From a checkpoint of a small transformer trained on Wikipedia.
Architecture: LayerNorm before each block, learned positions, no biases in attention or MLP.
Training: 443M tokens, 6754 steps.
Each number is 128 + 32 x the weight over the matrix's rms, rounded and kept within 0 to 255. Layers, rows and columns count from 0. Numbers have three digits each.

# up: layer 2 MLP up, 1536x384, rms 0.0767, rows 308-343, columns 0-191
# down: layer 2 MLP down (transposed), 1536x384, rms 0.0713, rows 308-343, columns 0-191
up308:148159176158090137134127105151139124076153149137061163140107093096200116130127165163096111151082138128140138140104135120114107150110103173132159157127109162137103140109177115127154121150113116133128165168148211096126145167126125116175071109095213160179174120101104052168132124147147127113117097143123158136106146152163094145139105084118151126143101075109128101150107141168110132121121066156115112109140069141120160114208080136126137126132101187198108142106135066129172098127106136138115136180166147107188152182079103111165132061140120182197101142130131131199113107134164083156
down308:112070140109117088120126171136122203192130126132160120121078052123113172132121151102204192127109135120117136132128116057063160129129164153177143165128174156153095165121135093096120179122148092127141090087155157095126114133134165143097181193160095148140121129159132129147125136143110164115118198181109134135130116178110131158148158115184175108094118106167145133092156124108078128128106131107127175134122137136105111093091079109138115142110129113110143108199112145121131088076182096176101124159105076093103123116116164111066101106125105150141103075106107154197136109090105108123
up309:160131148173160113113115107158100185137083134136170121128035074138145086189163136120104152116144129201137131056130134075150173157129099101157100175154140153160099157102157118088119099097102131126128183151201139121123123130129161122115135158066139081122127120129097152186143094120131138087145129078153114152122088122129147125096126155143167099155132092130168150087149087173145103099158137127125143073116157125116107094142112145144162078162136130131191080076093123140113172124106108066103110138091126117147118149107169178152190146099123153090117061124076129151101174205144160067
down309:128118151144060118135112116125150172115116198118157097150153140141135138216182099140099150181122132147173108091133155112102185142180093134098127164149110144200143148088146089093138136097087070095140169041170151150130110107114141115120182135084130043103056132115173176147150151154175139073149142127064125135128135112075155133119121104137158080157103221158116125109207153113104116090143124137109115118111130177093097125120118080167064080128163125174147142129094168141138108106067089117132160081058131111137189112096106122154183187189142113119172098076069147133157166168130133127
up310:126214121042091136161132151076081125164099136146111143113069193158123088082061154141085100151078058220133151058112134180145142116099040103132175217161087181096076139187076104154131092154158190152136160140160076135128131119122106174145108113111127136110152092158148201130042127184168051150070149192065067168139165223100030093140129090143103128110204178146148107132124137061121086162072140089076134113152164140081148098082121148133104130114117121087111131159176085131130120138091107123139064143117115131158177076123071153104082112136091086185090125139128143073078074142154107146
down310:115144048123135169148112147076159162145166127147118146164182202126066155088092133173070134121173123130143116086129089111128160083174154127190105149145080154197107120119141087089135077142160128121152084113124101158116074153083139182126106134092060059166104100154167216148060121196137127042119173210181118079073081127005045050163102119192255069139102149162110120004099121127131092133067184106112176169130008133116145141102072130117113162157175086142160137063181118097127135112119203085070102129181102147167117089211163095098131101144071135149182168123140117093120094079125112114
up311:041106162091145161095157180190135129141108078152158106111104120124087090179089095104147119173151127082171095195162132103143176102147091038084125120139142148065129093072123205094099144149056079168192139109169205090112111103163117124163065070121142117138050155216070126187156161151190118138130064100101080129168155165087145104107129115121173141147142070145099143151162133191067111074170237115146139081096141142095135129156095198142130092112110169104144130050114130141135111098122128091134074187158123155084229187183094110161122140080100139152083149148122088129169149118120131071
down311:126100091113140191086134118181093121105151099164022146063057141151162171102159131119130135166150103055133136163172135134173182153080072074140204065140192138098119146113167106145136103172117116173119087072088173128100190172153187092121121195140165089134084132135101109171174138048115117150061100072138110076132185184139110163087146107130059096060164106149137152117182132191107065129159129124114101090131131217165183148180124111181126105122105164134176171073096142160134216083154178120112056142089045141151161123128067184120158105126120104186148070079083089074107086126147114113
up312:147134140102176073139107158128183146138104141130092088159137139108146138141142092134146139083093132128204113135095144170123115139102171133157147134153177156140129163124105155104193089144175106125100177162160109177078139091173141112124087142146104205134095195146123119137113114130112130106120135154158103101143181096131138128107125104098116138122148170174150085091136086138122100111128171202094144147149144112145113153114126149123094124183122132092151149082145117142094183097135124101139111122124143115159132162096092066149089154091106084152185136122142177124106121158147139111
down312:128149131078192119091117133141074159121078108155145044157151116095088170165120141144110117185141095104152125123153110179162180142088091114125126071129131174134133102079122173144124105183169108183108130117148128126066160165119112119137111180153134177106126152156106135100079171162098112172102130185101155104179139124108136128163147091127111155140124137143135046155106124102120099130109153142194163107097124134147108177159166107157107107160136151142085190107162156126112064145191132091140159072168116118122123160119086119131038134115113094153116148095134117128128136137139165169
up313:151106147168103187145170171088141161105120140152119055130103156098119145090166129155171115137133142168139174133150116117127136221103128104114087067137084137148122112167139131150152135136137156098088117081120174177210106145144116104148119083120089124120124106105123071194117096078113166095112132124155113145126160143118080135087141124097118118131154159104108103103136115120115156171141146133127058136119111126094126096073101161152100126146076102116111138097118138102122167108104151140109140182160126128147127148108100165091113106133145149104089126150161149127081113112112182125
down313:114112156119159098121122133125161155131171164093137116206138134187156111150092099118142144078118094090128109140146140164132150123082086118149156135065120132159164140106107150145182135182162132158148109157075125137149136101075147102102121114110145154137133097076149128101145169137101117149086139067110075101110139091098119103107130129151112148110131125143109121144130142173134177126080125139145124116160142178152119114069142140126162123105145117135081134085063111108114174108132114107087117103073095099107156136140068122117111121137106113108164127093098133139140124145205104094
up314:191165120173121142080089072107121111125163143135127151106075126159158114138099094084069075055102113185080109189161165047117156191083139091164173149087127155107181179172131202139137253170125055127183101133136075152118138086141141109183110081124087101111166192150102086189163161120096111093107162158102136091090161067105084168119172111074160159162122135029151056123152088178110175130126087112125112134091170143145146092204145178101097092133160103124095179130053153134096162095093127156091081121153083144078115210088140154116075126119120152100125026189096196133082161158130054143
down314:201200110123134092147107182156134137142156181133152150157143129119145110093152132147166149101156081172091136076137157092133175177111138126154140178079096093046193138107111179145155142146137148122163131140100174159109143061106054155165136126153118205123121177126147134139151122178111139121101136106138110117153157047149126145103105152068105137157111123089144132144029185184180128107070107102111170068094142148201099155167128106074095212113180095116114106084148129065193173151153155150103148142124116143103120147090140139120155226052157092142125107103174140112013189151161062178
up315:102088066138157167094115106133110115146112112131111209110066108100138113152161129171113099099086181135130110118096093108075124112116103107129052154144086093146131169085124132137085096112111162098111158099167114149172091108141136184135072110113109145134106142158096071129131108110179156045130081076093097159130120090145121110170124108083154185110131115068154120150143149130136128125170125160105156090080098214121122119166126159153153153160141167124139142148149121164122092133099160106127130098200104120115156189139190168144156107101049105125100066072129089173177115159169054149
down315:152189069166165191104179091201044151122075105114138139136175164126099102149165127137077146065132116179158162173142112120173122148113050171161076106143095157136138117156130141086139140111112162106070099180093129169080116101108183097120147142109125113143152113136076120102135131096062116097171100186121087194110108118126130100155184147123101148114147125105161090137172141117162165094160129172135136112151138173156152106111110173148173141217121178088080063136131099134116125184126098136209176067049081153151152170167188141123164105196120094103101188088121042176143122086136115152
up316:113175011087119212067174196130106148067112179135128160134136133098079132130167122147084070161213141128151114152099181082177157120077116075103109095043051141118131108113155125138094103088178152178141087162122095087111150176132150151070220142121097170136114061120085088120152162125095159104116134131120095152153150155141071139166110114116107125208161114149109125146089143146142146135050071067100088096181136131188159147145076095092155134133099167118160105149108118107109132134135153176156109154189175119109146124157066158106066082155150150150136096159123138129107135110124118116
down316:111116104095120180092122167153154118212120186165087124073122090136111116112200107143150184205095138109096108105173150132136146046153144140095161055049165083173130078092126160196134100111160255055123198118131132151152125138075116151093214125154165165127087101095085133000070095170121113153099082181118140159085100128202133131114102178107128105165159107121178127133103113159099173131091143118154133105187145107130129132157093103143119083141113128071097131113177126085141152170078186125141116163145187157194186144089132109040071158173124097118196067089107149143167152155119110118
up317:087091086114145123132148122121099161158064112141141122138135132133104119119146185080129151106099141132121182132080104200135131066110137101152079122154122146134116151122130138197086168127191084054120101155118136104146154129147139131142069110163133171180098130085106108157200079124137164087154106074069123129154170104086127069085183175101081085135177121186136149134120077098097090097110122123126190123119140117127087066117109099148152171141139174092129128125114170115139133134131162097136178141120163119153153190115110124121154097152095197166120103072117155107116127161138104183
down317:123094121117172113163134140152132136042141175158138112136143101161036194126135212119126090113147157126155163166117107171148151102130160193128096170129138156112098162109227151119120156142163101069057126168150157123126075118047086139101120132103109149138199175099106164115138129147145091079180161175107143140147111111106165089173128202092119126097178197120111150119113103133131082111093139129170149167100119084136150084131131123147110146083136156104099139151150116131184073102132121145174139130165127155171134138160174097084156138117123107160097135107146186145112136159124161098
up318:142081115125159154109120107090141138160127144152143178198097132122125112164160143177118120031175121149102102095100138151139143110148110126109119102117062157133162148141110203114156119140130141103120120118091156189169187184138071099138134139216171111147091142164107119166078133169121166131102171102077163138152111135124141123117045063119098091087125095104143112149110158117184158093094163097156147141132113146160104146073130099123126078116110078133127114137118094104132159127124120089082161139149149161103140114127083095085151140068152136155078143092130133097171062128171106086
down318:127158135147148079147108106122130111121127144104139102124116181133129116160147150123149114117168184127125158152155127151166150117155158165118072097143152130108116099101110123151114132129130158079119151169094103177107171131113144112120157186138130151111106173175105147180149127153126094144124148119103126154144115190107110135092102175128079083168167103075101114143137138122129118158164132128123166093142107100120173121176117123115090093102107134118121122106129140128117139084132105090095120097174083184094120103094102172137153158116154096122153180106135095114151101189069151148
up319:136157061146127112131139112061127131165125132155120123135101094141146183157171108133133147116081066144067160124030174150122122137124159194120154152108132060146136043117142133179052164142061135157086149144195121154135175190173111108142120113125148087122147129130147111133071105165114124140079168082113119048097141166138108134136158108091082118115128071130142170203163190064137076048075165100111129146145123087106071137168090067106087134096129151151063120122127109100204121097160146104168104173137085091157137099119146119126086094118145165131140100166134209058157136182149120175
down319:116198079116129116142121088083135127117116129167112117136212155139082130066107124144151160096090082139091150157132179181109157081169153107122142165116210093114120098124066151048036142096171134116209159120101176089127123139090158112196161159142074107118147146170106098106137096084133161117156127140122144134154142078147111138112096106138097117158188164117153216136122144088117147115130150147123143109172130181119147144093093114049114101101124210128129129122122132114085160108105059136129168109129158080139128075144067086108135166089155108140144092122171123130113176152181079122
up320:118134136097134128139148132138158133085161130129121206106139114066116074132154120123155133115095115147157107135067079154111199101100079127130106150113165112085170171110155088189163133183124133122103201121111136094196127120148077089139098078115183091130079193141125160104111113122177142142094147138119146117128142126036131148114107127141166113123110146099164107065147069155137119116130124111079158116140132104140175164138075200115153126138153108106121142159083118146177158146102125175121127106150197133091077148128158162046138125151112170133134109112129124125144152117119126131
down320:077119145120107141180114073163156088133047088177153150194124067117149208102145094143158114135065118074103134172091117145109146127115093157150140140138141089154086135165098160094107139137128149100172101098156170159077099115055164068138130098145156123126098130066093133122165162080076152134102089150181188151145134143129120133131120115101117164151141149153095135154191118092114158107145065145170108106137173129137105137140135160082128127135146090150127149073135169100133105072071163087176174131123156101129113151108145109144162168109109123124164126116084140077111157159127091101
up321:120105130160125152103090132107143110102097048150141140110126112119154037093192129106141130097127156140119127094139080092103117139108185105138076195097135112116127100100081145151126121160100178147114183115153110133158164150124098109156136129103067129135122143080155159094178162100141075140151156118127132140135096167090099130139157146156154141186124128101107119090065091043102174121081176110183133096116146143096110124122121148160115144167118114143119093123153104123090123117125114132140153107129152134088171104113145164177118121115110100168160103170106125102140134138137095138
down321:107144120116084100097135162193095081171135141159128173160096118156168094122155144128111140117131139125106101088132099167125144135127114169172110125122060131188103114089124126108108102111112122119145097088145218094114086172149113114105097131125101152121100125145141122141146191168099121120088159161162096163081110141141156168100079117138218186116087136162138107086140103152127142145148186170143137168143124142097150156139162157131121156138149094136120099146170073146139150124078151153121153123130160148110149154136060084149138143103161127163120151140075135099118151166127113126
up322:203124056137123143146164189196124138163123126137147143060137126087186113102170141111126146198146167124127105168102157142157137090144077150173117136074112140144119184126120124152101183142141083102102134095150122184128143118129103095148085149128109035133106106107079077192023128142114119083193118158164100156111140129121098130096127128120128099146164192132054166130173112087146151077130065124163131115131137165123139099104107130124109085086135136179164115125173154132179078071095132152141098117198105143179147134080103079144137095124071104103125089128107097091106117140148063115
down322:049134129064070123144162154108117091117178133148129125137154096117099145124140116128110201126108150118183151151123146098133127126071129163206095150163133151116070120125124156165086143102104102131128127103147187115118165129107072134157127108161125120091108141106129077195145117085115164137126081145129131181146134081108090068080168186096132110191154167127111102090083107166154148166105133149133128193109155121123189132128152120150106094115098132100117120172143150061162121136160049129066130160087142111127135132065119155076165112120148158126096120079096218191163106138139075118
up323:095153178133074052174127154133086148084133078138125104190125122112156098133130101092115113119101177155120106120169120196122129091152134120144088148126108081100078071138184115165153181112136141161171172127125133098053109146127107185143157189135164162088112129126069163096080135089122120115091136157114115103108135142121114106165140095098121163109178133134123140113158164189096116155101133076122098117102142041134135081083125085162118129096143075147150156152132067160148155119121129069106109163094057142115165086092147107089140113086092086105138147124117117163128074138110102120
down323:086146097114063077138118136127133122166114060151087139111142059097168090095092127173089138162084136090135122192122134145183132117127137092097088123159125149136163002127096123124135112153118116112143145120134109136142120113125145157144108148120139142136186115155120145113140126139115123076090131179153167123142123120107201189114131218092161163201176175097092122113122119160131117074108098113162111138117119129155176093058124130221111087096147092125171158155167154189159130098120185075196062130119081141080185095100085133092113164136113101181129124111153152098178103151136061073
up324:135122172088133144108232094174189079026114141155152177057092055112165157061111089165168131069170127135177091038148191161108189158079138135113123177142133130099143117135133088145087164137155127074117084139063140112140119085154173128172062195091154041177147142110120141140148131073149072105054181191144159143123186133083163142203114145035074071189139150179210165119153103098042170051117217163129147132095125143087134090088070194082109071167163122116075127143154187063102132212152196188085137098131077173204160156100120159124062051058147148187147125133178110102144150143168061075
down324:120092058147186221082134145200138120163069145145201114093109032109170076123138106122151191132169151100153150122214205125148143112152215145132109147138184144196072103070111137109085103211152204149199143094149143090115188062149168135092108172069125092121107097203117098111134124055091043065134131088100120100144112160091117131106186206097078092206154085196196152136172098141112177104085152099146087176188090059075158075209148146102121107132139123136137166109174187080161131128196135083159119192142180141074105101140165205131100066135137202144138061179111170140058082125110124099
up325:049122126112156153087121189111037144161167155136135188126120104099148165133136167208127151122188121158156143156166139141091119124118157134161167153143133141172156101163122098130087168156083147081129149103161103122138156159120105121124126079152142135140134132094095162078079178184140112137169114121098096150157172131135113096161120129116148098130102076131134085136139127161117108107166122121178107145133093122134134118140053122147093152116161080125185153150178106150169120159072130125146108134188122144158106124114129095189084149070106175125104124108154088097131103106160145118
down325:079095079109123136121106115110158170153125185139103139151159100127124160178130137161202099128177147103138102179084109146079093102141108137099111162119091131161178129174161180112121123125128192140139122105142154132213143105098126082144133119127149159102123110148097131045119151127125132126132138107091089148149123137185087079153079106173165055108111120162147132072140093110128107155128167127162084112184145096131104058124082163129202161138145161123160116130142168127116126132119168187128092183113141108101130092163076154146116126074117135138132126099135089103122109131173163135
up326:128141120161146137120075126148171154128149131170184149126132103079139102117117128075140093118108131154155109147196159115118189126111137115088095179145076128156075136173095138063093145153092062108160150077120077157069064097079147100123136184117095139079143103115154185102125136106100124144111151133138149173118171106122163146134115109105125130125130116172130094120082174180153104125174164121176080118107093083133115216102129144126128116125163162127103204150139159122141126167125105187123141100209127095114135182149151134111110125144150128149169144124109137147168201102166109180
down326:067143138120129175142094114202072121143134123143098134145118081112136142161104127113182124120138109090128182145091115205132109103137133154117123129131097139078107153121152139126155104114117116107134200068059157145093095097115150117124108072138167152165134099171117159125098111165093127156109174135146105123156167145100162127179113121110110152159103102123147112136190128160134111126099118174141106121134069130118221158147087065148183159160119128121139176120110139114125130210107183177154144123068119177129117153151134067127094110161120139139114159056146163176099101179163137185
up327:153123135116182045170116130088106125050087112153123105149162102178142126122108099141138157137130151160152184152136104179130172084117174160166119123144100141103135092144171117124099104103152114162106103126101104105139111089114182132139175089130080176125128100158132145133090112087103125180194137124075146132137162124098136142136129141080099162086125124151109068161124214135037106153139136161160108130135168124141112155123172118113105153165159135178136156118139132112128139153099110150182120138112132076132127125155131102203093129111106141109168187141118132153116136120104096108
down327:136116113080150133205103120089150113101109157110113159113125124171115130106130103142157098155095069108086114119107160136182155098112103164122162099127139134143066128133115180155126146086133173127132116184113099131168139115075160128130104141145075133143161121154134138146103118118146165131192093141093150123177125077134133139117126144194152084163142167126156141173128133165141145168142099093132157119157128156130097118072162140183093125091087170101144118079208086105153150129111175115110115121038158157165170129172108126103113142189131148106102138124136114138100092064151156136
up328:083138151074118108116127150072149134152123142169154097134159151156174154151110123130113141118118137172114105155159123098057136116144102157102161123140132123163150084139123121132129132113128125139123152081136073169120106116174117133086143122122159128110132157053128128120112077156069124161144135177094154100054086145119157122147102160122106081135087143122129118078049092139122066147075133146162143138185125147136140172106090140135148118150139129104162096109118083101128106154140124134136125146144099147152102108159122105127132144168148131126189115166082140139181105128157123133
down328:124123088106135113141081101103168156140114128088111132124168150150137137148124180118171089122126120141143139113142143140194142114115163155146085112186083134117129186102135151159110097109095096127140098168133148095210126101136123141147158127125107160120193125126177148080089135123127125067143127129148102115135188082159147146103105117125132123167139126133095132129095172127141136095095165122121154098115109139078170114115134131083127133129132072135119120092116107134162141090134093151104120120144147139123162170122117095128166167146125138188120188121102150154120169126152113122
up329:125129146123138104094126162140123142136092171156131153125084152148153110105108128112135122124119113155137137083095082143140149165106172137095153129135102158082156133154124063140162091147106115106152062174141147150126128113077115126162069137173143145123110165104096133121094122177138149141123105149107101120161150102122167094140165118106142149114151104150098133138120114092115128118137105134112122098145173126162112155147141106120130136148116142152149155127175133120112134112134123108124154093136156110111139092116123138184101158085127120143143099133158073108165109139131177100
down329:103075150126126129114084130122168118131120134042158113112118147136186083110152163159138099118147111153139128132156127087080137174142141085158124126177057176156111084155171132132123138142097189142150110065115129134112168130150145108153075109165102153098128135100143107066115085137149126174103135125105181158127129159136173124092136086154139165139117108126103133145101152142133113131113150198160135124177122176118133143107163146146109129149096120174154154134114111128114144159116115139082154125147079182118140165103160155111123165080110113118147123167120112141164126108167164150
up330:095123134153148124135162142132156196125123126110168130096132130146090127132095155124151124118138178130129102090101078083094137128135106165190142103108165134147142198099088130094124143157106162162151122124150106182157125135106118124094086091119114110091110158144140091110159155147100170079140137158098154161119085136122060164169103101120134119166123138172128154110145117147107137125117133155160118157114121119158098138142122076133117099099069157142138159122108093096140132094106101109173140075190154170125108146140148120102097136150107131140064113132145117162132114105083124083
down330:129115119115128111140131164089123143083129126092134115161175177101152146126082121113160155145126119129154099144151127099095171115134108160205170127131178130135148162128112159099140122141145141122061155127158185111161119094071094116114106128117138113142152146138133114085124119119110172157174121107118168125130100119118110135163144073149126098143130186113167146107129120120120104134108127135104129121148134122151147181147095102085135093129081133128143106121089104131115163103133063116134144122121092116156106135160123122110166121114127132154094131149165149148132130099142146134
up331:097133163078158119098151187078114168142129130078140146087134041158173148126143105125176114077164117119180069111125119112109093128059090138119072092086123161096115136124128113167131139135160129137126190132185162110155106105151088188143156172126176079131153146122103202144105078127115092144134131117146115070154123131127125199173154129144138067128135148136183183137132167211107082144110105070083139150130147156109104130149115161129137117072137113109135069077116190154116142139173180128142142117087124125153101119163170195121089139108124148131078151122126138094168122160111111168
down331:162166117192177092079121104130104107082167154086164161134183074125143151166123103106146159124084157129166163167140163140140101092140172170127089123121146177099149079089145089170133103163155128135087144093105118078177113112148133110162182165175148111108080159133131170117087099124144069187108108113115141149136188115106121149100136140090088131139123149102140123156160148184054057192129056091081165169121120140114126181140141128138160077188117133123138143085063103139174103153172167128146071137066116134139123150130179165088150168201074114201108162107128170124138123146124159140
up332:085114147134189110098157150061192105126099146139109114128136151109142143162117136103135098119135167206107139102172101092168156151134130103080130177139121117094200158129142142092120168068141129155100109143112096175099092145159169136099119143161089143092115162101126127108126102129115119090100062125161068135132130089138111116118134150117146087135127141112125099134137108135094180140138178082142114099143133143118147140137131216124127107156121169114148092093107212117142120133131118115158118112155130122111149135174105124136119123110122126118114149191166075135148119107096177073
down332:124111168148104154110168143151124143183116119143160191110125177092148154134123113092122166086145162093133105138099109143152203195069147146102127138124170125120122137168196100102149110143118135136133134102104120113124141188125067138155143130070107097120107080099117136166155133130120133143138132132183129157115140092137119133106151091242112115152114114114107129110132133135113156113114126153110164165152166159150095121136126137106162074156141144116142092147098133132193102140134165124107119146097167121123126134150135166150095139123091163138166192127083103112146135182126126141
up333:170173079129140132096146117099094165130159130185135171201115163161124082177157154114099133094137104140122129139174055155148185077201126143142123141114178156101123128100138149129194188138163121131125088065153158139059090202130138081178198067150133127162167170170132176135042171145098205103117101167138162117088143126078143116157122171114153150145098204162158137119200100105114165077104188174095185166189141114132122165116108064147056101153109135106083147202128142082124095147046127159159179122179187084125154132150125113078146140151166134075154070075098027060101207116161214121
down333:125172036179140080143126093181107132176190159161179154113163093152165127120105149112106092138120113108163127190137156134086168098135083176140111075091138182052146145042084123115135153157177143046156087071136073132142086124047207069173130064124156085168142151128124154132085085045141169109127074181102076154194175163226127133176149137017202095192082156154081143136089078145106158133132109129042233125099124108109087127120114075127169075165095115091116136177124138132126122175063158081130196149134149090101125054053164162135179180127070107149153075083169119083113184133128101138
up334:120116122176138105108153132132105134120129106119137138130120125092115137155167115136149123139153102084098131145110150124111156171131169142123156104128126112122130139151066091106115137161091092110090102147128143152133145105127148100130155116128160136154120097144102137157085135135171100120126109143097146169120173134129154106138133119154115131146165129132103149126126134111156098086115180094113114127103122135145110117101119081158169144156143117124141147095098160156137103101083150129112112121147093180122146085111123131123144104153145156145144096172144130146201169136132128108
down334:098165128179119124097127117153140139134131129107134124124143113137144107133144143137144166114163138108113182105134106142146122153091145117119129123120124129120146138156125191112150124093112108113122119153167101084192119127153146100166120123122100104142148111130119146102059122069135117123127145128110146114146150148111118096148151122134135154099128110098132119128134104117136131129167092104120158104151151104136164110165157099147087118105093123134073109111122206115098094098132145084131143125116088168149152124167148123136132129110114147158116169080111105119099165100145096138
up335:137159147147078117072129114114180137138128094084147071172145164140080140130106089132102116123132129084140171077093112136080171147108129132180141131110121148133114099083125158122136138158123135128140111132163082119113143120168118110081219140131107174131090094105129170125123118116136153138094158143153143075134108145160093148141118104095174136183137112153129135090098148144141089132146150083174155123133168112151054095147132094162142144107099105146140146138123117153091111126157127100130135121142098153096134166141130140130154135085127132101128120113145123150145092126109110091
down335:140154124125118155143112130124113163183115099097109132096092134142126134151112171159123121121144189107137146096174134137104151145109123130143144076132100096113153155139126158129092089117140132141153121104141147127145106096104169141089129135113139107152105166143155149102140133150143128092180169102136194126127097133109168156159167114122106124178112162124108112102150131096082137105117114116147085129111142136136115164095135147112113110130086088080138118092180077113107074062101149160118121163159116137087139110119151108122155155106115168130135126148102165122125117136104143109
up336:125128111141095171134090070108177106116093139119158121116144176073069158130141155163161109122144164124109124028092078115016136152088096127168131092085149139149121137131127159153083131115114116153113147085129117122176121165080127118167170102153074140163156059152179133161131154137129110084087092158194100106104140139120125149136123103174063128148161102177115044119071127197105056148119108126115134184135122085161152118152130152131157151142132151087147146097136150159124068117073170118208116150115079152103174131134163104128108129099156141165082152151088110125116118104118126152
down336:174164105131098139164121126156125142160163151183124164078154166152132124123166134142160127168067103109126141061150080085126158093126160143110151126108089132129135190186171166159128111118116174175136160102148083096136181105118215117175100087180098152099072164114073156136133112185176146119099159182191143108092151115146137126142125128099139097149088119100145127124117113125121073108168169124151124104140108115145124080165147082119104177143098160090129089074125120142139104134086118085126074112140137201147204142092092132074126094093146104139078110152179122115119095142122130130
up337:077132132111141134152063141118082116130140132111096114110151098166135153157094106092148179132162132107105140108175149106142128125092131118146113108101105130137136162103151133118128103102104115114153113103118152082074140149096086095167163183142111111128137133099125143116113126158133124164127153174170118178145100127143104106157140129128182141122124125154171171183121145171136083084115144134122133127107105144176111107153038123162110089124141093080122103106091130113145117134135131140099130129147121104197118150159094116116140172085103159151142126098130156143120173144085098080
down337:100124141064154115120098136134152143143114136123141131177078093178123108115118117167126140101162093118187114166134140124096167097112118137169128136162125103140157101138120106133140127197136101147106140148125128162153103093149142152169120129124123133122112124128153128091164118112130190104152163115100166066164122139144138176140122079130118129115099158143150127156166133092099156135120124084098133144102144141090105104132162149144132120095105129123136098159111115130127145137158126155121100130160093152142137133113122102157117124139172086140128083145137118141130098121123101157
up338:107138164142128118135130128123131100128145159175130164089155107147149158109081141091105116129174123190181138129124162086128152118128120116096158139122118114144138136127133132138117121150108139121151165122138181082146140199149140131152111113140155147132154123091142145070127133161114145140127194105118098128135098172092105132121123117131133165121084108109095158127155132143129091139106102157133136173126171132119155082131129144115129118144149129093065151195129104090102079124132097084132125144109126110168167164146082092123150135134083106154125144155102156110152093120131096150
down338:105133156176148115133131106099150146141106165157181109123167128161112122150134165125110169141169146118115098182112100179102125133155124130135143109131178120138118109126128171116123132124160068074102103143133087142155142144123126110130148141145116135116107142125096131131134136144105148136080154071120106071115129108088119125132114104120138100128072162086107121139189179142145118140131165115177148117139147169074099167129104119154091141097097145110161110062171153113104153090126103075136115129109163155108137092091090162175120092172132137143126164162109149134108112104157126129
up339:095135133037091081135104112133081180078058143108053103093120137053120117164117115097142115137061093127164122103160125149061169103141093091097144157104150066098167109181146107065109144169130127124154141085129135087046229163077128124116180163132151132121120133109153131128110104118131141143149114131111151093135085150099081176151194178071092165096110142123156092127123147126124116124190111102121122102135123139113097174127125075158101106096171096132136143148143128136145104109165116163147093128111162134136153161139115103146172114122121164140145061098149183117122154097123117145
down339:188075147109160104148163133161121117069082150120129118122120135124097118123175117113128142162056132186207163126131189116115168151123047132128186119125158096103171131132084173123128127219140125103106088118143079171091129161109109129120053160134177085083159152157194109111190183127130094114101088177069105129074158157143159091160097129134152127053106156147113160164089085136167140114172159103102096034116194106087120130125122134159110064116153142145083148192085144141130140088146133132108150066082105128109114147083101121092092132157139114157125109137165102049095152106135146156
up340:137104112149091101098121098126162145157073083120039110164162115129107163089087124119074135099132130161164132197081107125138110114105114106113137154135129144125114116105051148131102090168097096100127081097185177165117121112098194162132131143139123083142187172172097094164115127125058132151122123163171124103151144126187182096123056138150124199102171117152121131148145178150126164100085115172164137120118154110134126176110137115116093141118139167133079119125090121159087179111144167138048122095135159139108155146154155141099094081133137075156145133077122124085153041139122106133
down340:100154109104157108149132086118085136109122072091133071104112105126149099096148137178120064114172108156088152150146155140139196138157099167151136143166136132102093119145108075067127120119073125150179142104127153112128125157109180087152147096119143108157174093141119133078087146102148109177122097123084135052114106123167134127147089135150107133110116102144199137100133064105135210160080107035108093148135126146088134136191156115109161112122159122123147168182122142112169128118148085115138192156094152145156118117119141143147071142061131133091133134135090121152071075081126159107
up341:158111137124131101093104107153159111135102170127139165176122105128104128143087138147116147077162112134125105108182112076097101105123172137122109122097162129125071179114121156157122149100146154073107139141154124131038183141152089097173154111090079099125135082159115139149143137174113156092134155135091156115096136129123157151200097177155122094165160168117172146146118182102150059108035228133107141156132177095107156129131085158166146154119108193070095144154106156102167106127101098174122132175098166128149170134109162102127119098118133152115151136116096162119138124125100083125
down341:132141121104144119117133137138150123126147060064180085120111118139120159125079106121161123127084097165133085092152102132117144164149116114092194124103162076125112081144120142045100144128156096111138141198149192091125138131174113149137102185127153176073103150106160099132151084168131178073222120131104062167116085130138188134131161156089177103106125159055105115126171133047133153105121174135112135117077095124107097154118126131137087110143124143070062132103128168138094175111120097112102183077070152133076175135139148116163039126153143142140111074115144078159135086140145102098
up342:157146162127147148103158151124187127158113095099161098124165161091119191174101194099110095156104146086130122085110184136134173094113089130171109135198172163093136125147103160146125170160105128079140136078105152082112150123125144151126138134135129108114093110112133102120081073154138116139140083148145113131167226082112124096186095100122106129106136056151132060153106129101110154095087118171080062157144131150174123155120141140158156127159090195102140146153160042148068129112151122164078148157160148112092116135120173150127141117060181157138085134095113118108151127135107079138
down342:130130135094157186166125092101106133100139132105064135127137137119125147095125147192143103057116107127134118130113132111120128109091129186149165122110164167093103143099159128155121130122115131127095111151198131106149113099146160105122180142130115168096150171152120137164143113151163084124136118107104120192103104106107127126152124161189165164154127105108189130120073140131117158120153198136113115142135115107078193106071132142203118139122145125169157086115159123142144107124130149134118147133099128196130122144118151117149130105121097082080140102112126128146137120156148060095
up343:146143123124114091136144171076091157162129138095129148139113132136162145105115193158137130183175144114067100125106110110127103129148161171090144156138084149128089126172165162149129085139158160072141114150134091168122083118047149125105125126159117114159117129102167109119161117156179060143136157141094132136213108132160118150109045103162150144090110146179072171117128087149150179127119096112125169167123168167095123101135140130128126134137160192137131109143143149107154146095113088151138135203166123161108097067083124104078129121109164079120095100122126084142194128093116122116
down343:087078084122110085155150148092156110099130088104136099133135178167092116128116095101112125178070148126160117095106138107123131192159152056085100104123143110102107100152111099119169109074106105173125135141137153079140172128148157090131103113157168081087154165161144183150116113111131126090123118160173140100129108121101104126165172103155117147172108158081146151155092141084158113151120135144132156120116116105115113113098139112107132091163116089141165112148160117133154125117111093122099148118140161127127104114119092115113132148113134131105140095144087177116120125172149136151